Weights of a small GPT-style language model, trained from scratch on English Wikipedia: vocabulary 15786, 8042 steps.
Each number is 128 + 24 x the weight over the matrix's rms, rounded and kept within 0 to 255. Layers, rows and columns count from 0. Numbers have three digits each.

# up: layer 6 MLP up, 4608x768, rms 0.0245, rows 4510-4520, columns 128-255
# down: layer 6 MLP down (transposed), 4608x768, rms 0.0193, rows 4510-4519, columns 128-255
up4510:141141116158082126101129089097124107145155111116140126142151101157125109130125120105146181101136133153120080144120144124129162146121112138137145112155124099119150113113172135143087126167106101124119133154094096117133151131098115123165082140111145119150104127122106156087113099139123124121141130145111114143147146114120091151146137144119093138133097118117159131114087142113115131125114
down4510:130142112106129120106153101086125130040117148120092131148133107131131080092124129144109106124121108119114147165114091117117138104091078135164155142134153118157141099102156093133124146150121113153167142117157185097166134080124115136112137130097116123146127100132132138107114152108129112098152151137131137161126134118127100102108137133156091068138086109121140145097124157118092102160123
up4511:099126124132149163141129165111132127163146170118134090145165160122041094125128080224126111122153148160094146112113148127151128115141124129140144147132119157144109193109160143116103136136133101115143117133151149161142183104128107137121140128103138127126094156104126096114115151105065116102153178137148101140127131109116133111139082137103132140112152128116086140175156161129128109111126
down4511:139114123128119101072137172156103186189093124132156131129120107139124121125176105122119092151148128142136135164140121126143112088080180145127113123147119137117121139142133144099147115133167104115123124149184127105139123118138121117132150155121143156115153143149132123128137113175080120184147143166118088142140142120114152146107113134111117135136119130144163140152141133118132124107120
up4512:136110121126154127109132099106126166156111123100123146136123102103132084150050156152130100095125144132142077122120105104117145131078145136180138139124170113139093104119155115125158126127151105141132114150125144108169155152136105127142109106105106111121084116138102115156115163088120124124144096113118103120155131139083141139130163103099145133111116167167161119129080145140151159130153
down4512:108123156141164151114104125129145135153111128171059118183109135130095094151133116140127114187134120107136114151106106118159136140119106136124118117145133139137186134114118111106124110119110129144124140109103105129173125167145153133155096094102113093113158118146101146129110050109100095089109099100108114111180106085131115064156113082139122130106094087163137133144140066148125105085161
up4513:134124127133090133155160148137124077140115114165122107165096136069153127178089154128075129110112130076146118072135156120151104153123141106150115166104132149139191105118162162111160180141120149132084070142103108105136146106184087192113134098116128117126095130139104144105119139116100148119127134143084124136121119141092161129119119153086143132118112121128133125088154144134102111081178
down4513:094102093109098162106132151138131127131108152109097140122110120124150132199124170135116130116114078112177122157142144126131112161126104145133221100114146150182121097104131103124127160114137155140113142134132139124162152128124116115166118144168107148120167140175150107127158173131094106161092106146123147077076096149065153105136101120144140118081139075131150187170130126129137133093160
up4514:109140134127145117140126107109137084162110124118169108100121123108108145114161123090102111114123146098119161153147124151151139171126133113127142173123125141149088108119137103122148057107162128159108151116110112150126161154093126110086132142129144063110123135096175125157125169117089120108141154122125128128151125143147168090121129122132169147128124108113128141122132117105133180155136
down4514:120140132100181103155148098144127131135098101153102129137104142128143135112134136107104096116138154149110108157121123113141145111121070073139197135127185114161099112105141103108140125106179128124102130162111143133130137132173129129129132133110133119132154151116129134101126141137140125135119111093135134143168081082138138171143143109095166105116168123132129178138165156161124147131109
up4515:124124146110151133164096108148142100122146185145154101146142098135122100115104135133132149134127112133116118136128142131138111159138114162143149120156143126119125122096090155115111147129111113099158145166144131170145106129104096094172126162116146134140085150131135132119134102121150106121099140097091139116137106101121144148147124111108120126123130092155113111156065164154104137136125
down4515:124150121153122157114113113152111161174152120130127149141123115128116126114154115118154105144137118114097137116155156153111114114115115154118145128129148112111126098117123112144121153124157173089147117144160146135127119157155159124115113079158168129131127141114132120121114123098145116180128154139163141124128144145104107103115115135135092122108090125101150128097123137132111145139135
up4516:128130153105072129088138085122112118175141177097137097164135146099099127138121141126101161078114149163112115190137148102131126148102148129151116098140097092156113139132127184165092138086141128128092113138160104133184102143144134146142100112112128154166121138099123086113132141132108081118187128142143140097118138141109148142169154165114101126120138120120135114110140158121140114142126
down4516:089113112133168190146164113109142090178129130165123091111084112177114129131127135119074096129155094118191126116120118112112149122182103106155182161129156102140133126152095137122123113095144140147102156138123153129129117136072147121124145129133135119124173144160153106077150065108089116135109110152125171161133143110134129128167130139072152121146114095117087126148108186095159104107119
up4517:094131145097123112105135132165132111134110125129135088130117126113113128147130167133147111120144120136144095156075134098118121106146129120153119157134143128148092098127095114144127138135099124132081106122094152160089125173162143122128147143135115122157105145095136110101148098068115123090106072162123167129126107088119158132177134147120141131104100160148127084107120105101130119117147
down4517:110125183134120133122103094103130118121094118127118133122087109137151100105126144153140148106151150137158081098145139148123110116135103092163181113133131164174143124153151134132110116127176104118140082103135121126124135101159145118104123130135131157125095125122104124110099153109159128144069116099126127159135139120171122142171184141127106131168142142150106108123127111095162144130111
up4518:123149101141121122111153102132089128123100115144166098144120089124111176133125126163180193145109155141110150131110160106138132130150102143160127115123134141156151133147112147133079104060112125118105106177108209129066132140164077132099122149169161085136088123123115114143136107167121142096114073119031151107116137159087137100134155127112107161100137121093113138110108149103134199105127
down4518:127076122141118162126153143111138127087074108140115132153159131101138155128096120156108151139112147176086116131093140114150101131138108124104150127148163100148166133149129104120127127091080172093131124110119164085123155194115169110143111118163176147112140143139087125106173114060109145073147100121124169125152097100136135109161108130169155110099137156131172113087099107111150178133085
up4519:160137120106120066104151094093134136139158138143172154144128119125099123130117126098116128114160197137137148121084098114116134165147090129124138124158175083136132122085114152145138110130131117168091136110119143106137090098081105090161158119140119113142098132131134114123112121120182139160126078104134115123121149139155113100130138115108164160154101121142150129118087148136184139144114
down4519:108081136114153146153098146072095144176106119156131160091096118094088134118148101163138092103146074129140132098124126086127111145112185075113173141103124149165095108138098136154160106167101120147133121147152113143090149116139112136138150066151119138142116158124083056114100137087164119068105114157134140111117111172111134098152076119139140129112113132114171100135110107130095108167120
up4520:129132126107112121156125090123104126124120119132142087145121143129116111198129189143107098118140110116137140094110176103093146125116127129106123091090117117123144122097082112144139158135116132129118151083133131142109104132105123146115127145183153128155130135095155125164185155118118139130083147105132114121137126164111145142138113114133171118116106126149134127143108148107134134132129